From a checkpoint of a small transformer trained on Wikipedia: 532M tokens.
Each number is 50 + 10 x the weight over the matrix's rms, rounded and kept within 0 to 99. Layers, rows and columns count from 0.

# layer 8 attention output, 448x448, rms 0.0762, rows 366-377, columns 336-447
56 53 43 58 44 70 42 44 40 58 40 53 51 76 54 57 49 57 59 62 56 47 43 38 42 46 49 66 50 38 50 39 56 55 43 44 58 34 38 51 48 63 46 42 59 36 38 42 65 65 45 68 40 69 54 49 69 53 48 28 55 50 42 52 41 42 58 58 41 50 50 45 59 61 43 48 67 58 53 65 75 32 55 44 61 59 63 62 61 44 59 58 26 62 22 73 59 60 49 77 44 86 42 40 33 53 49 66 46 50 47 29
51 53 46 47 38 67 39 44 50 54 55 49 48 51 54 62 60 46 24 53 57 56 55 51 51 30 54 52 35 47 38 58 63 55 53 65 61 54 47 36 75 47 51 52 42 54 57 45 26 51 40 33 44 35 54 76 60 39 55 40 64 59 57 75 58 55 19 50 49 49 37 42 65 40 51 30 62 49 44 48 60 68 72 40 43 17 48 42 40 52 62 59 51 38 22 43 71 58 56 52 56 62 32 52 58 46 63 49 42 60 46 36
71 59 39 47 54 69 36 32 46 57 50 46 35 56 45 42 69 50 52 62 52 49 54 50 53 38 38 50 47 50 59 47 50 45 38 67 43 36 33 63 56 53 46 58 39 49 43 55 50 59 50 53 44 48 31 31 35 86 35 46 56 37 27 44 57 42 61 51 51 62 72 42 57 52 74 49 56 60 61 54 50 60 49 46 80 45 57 53 44 43 43 41 51 37 36 56 57 53 53 53 44 39 49 51 60 40 41 58 60 35 47 29
43 47 50 70 63 47 53 36 34 41 44 48 50 47 37 31 32 47 47 42 49 55 48 51 52 41 51 59 63 52 58 43 49 40 28 41 52 46 28 49 62 62 44 47 31 44 21 42 57 41 22 56 40 34 43 36 32 26 58 65 49 63 37 69 20 85 61 48 50 62 56 42 66 49 46 45 56 66 54 53 62 72 62 52 52 40 44 67 63 62 39 35 46 49 57 55 73 34 45 62 44 56 52 69 31 43 49 22 37 87 73 59
44 53 56 47 34 64 56 45 38 69 50 54 60 48 51 35 46 55 44 43 58 60 46 50 67 40 51 43 51 65 59 45 52 48 39 58 41 68 49 57 55 47 41 51 45 45 51 38 40 56 47 60 51 61 45 29 42 64 57 59 46 60 47 33 40 52 52 38 41 52 47 43 57 53 28 80 68 43 49 58 62 14 64 55 49 43 19 43 46 74 47 53 51 76 41 21 53 74 27 24 53 14 61 47 35 60 63 71 71 35 47 63
49 48 62 56 41 51 43 35 51 47 54 39 34 59 55 50 52 37 39 53 69 46 47 48 39 55 51 44 48 53 44 55 51 67 66 64 46 57 44 44 38 42 63 46 57 42 64 52 15 45 51 53 58 40 58 31 37 49 29 44 40 63 60 25 48 68 34 41 31 48 66 57 60 40 40 62 54 59 43 41 18 38 71 55 60 66 17 59 18 60 79 52 55 41 53 20 46 33 59 31 36 41 49 59 80 46 27 39 28 70 41 52
28 61 54 47 43 37 60 45 50 53 56 47 69 50 61 51 33 52 61 55 36 51 49 43 54 42 62 37 49 57 46 49 54 44 50 44 70 45 33 48 46 64 45 42 50 33 54 52 34 68 71 71 59 42 61 39 47 62 39 71 60 68 55 80 39 44 52 37 53 47 34 37 55 54 33 63 31 55 47 56 26 53 70 46 34 46 59 43 26 71 49 66 65 36 45 30 54 51 45 63 53 76 53 36 33 47 41 66 44 28 60 50
51 56 50 60 61 53 44 60 73 64 68 51 50 55 44 54 37 59 31 51 38 24 48 52 39 52 33 41 64 64 44 64 43 44 48 52 62 50 58 44 43 55 57 56 38 48 59 42 58 64 64 60 34 31 60 40 55 53 41 50 45 34 37 54 62 31 61 48 48 56 56 31 32 07 52 60 68 56 53 49 52 37 47 34 54 41 42 49 31 49 43 51 39 52 28 60 29 47 48 56 47 53 54 35 25 51 50 46 56 53 52 45
50 44 45 29 54 60 48 26 47 58 55 43 50 49 42 48 43 60 48 36 56 53 49 45 51 53 47 48 45 66 44 32 46 39 68 36 36 45 56 50 56 41 55 51 53 46 62 47 43 50 61 53 31 40 55 32 38 47 42 31 32 61 31 49 31 48 48 74 73 40 42 38 45 51 54 46 36 81 38 55 38 37 47 27 41 73 56 53 66 35 55 38 67 70 59 28 55 30 43 74 53 53 50 72 37 50 49 44 51 60 59 32
49 60 26 41 48 32 49 31 62 66 45 58 53 50 37 58 43 53 54 56 55 57 57 55 50 53 54 44 52 31 50 56 73 67 44 49 44 55 59 58 72 47 54 28 47 53 53 50 37 48 47 57 62 47 61 47 49 45 46 47 46 35 50 61 60 57 53 41 58 56 46 59 62 61 45 49 51 56 51 50 59 52 48 46 49 53 54 49 48 45 57 52 34 36 44 49 55 29 46 61 57 35 49 51 38 75 37 40 42 67 45 47
56 50 43 36 50 36 35 33 58 51 47 62 61 35 44 62 64 46 38 61 47 45 45 40 42 55 57 44 44 64 63 49 44 48 62 40 53 51 50 54 38 50 54 59 35 35 40 53 78 53 48 51 54 51 58 48 43 50 48 63 32 78 50 39 38 37 47 57 65 59 52 47 67 31 63 62 59 62 50 53 46 36 46 47 38 55 60 33 32 48 58 64 42 33 42 38 52 41 45 53 41 45 52 40 50 54 54 35 45 35 52 55
54 35 59 50 50 48 60 49 54 38 80 55 56 59 65 50 57 52 42 61 55 57 40 56 59 49 62 64 51 36 42 64 40 47 49 39 49 51 42 48 57 61 67 43 58 53 44 50 40 46 40 53 46 68 64 58 56 45 54 37 51 35 38 63 53 53 68 47 37 37 78 60 56 62 50 50 52 69 39 75 37 52 82 45 24 60 36 49 64 47 55 54 62 66 67 77 57 59 59 38 53 52 57 71 52 57 53 50 60 51 52 62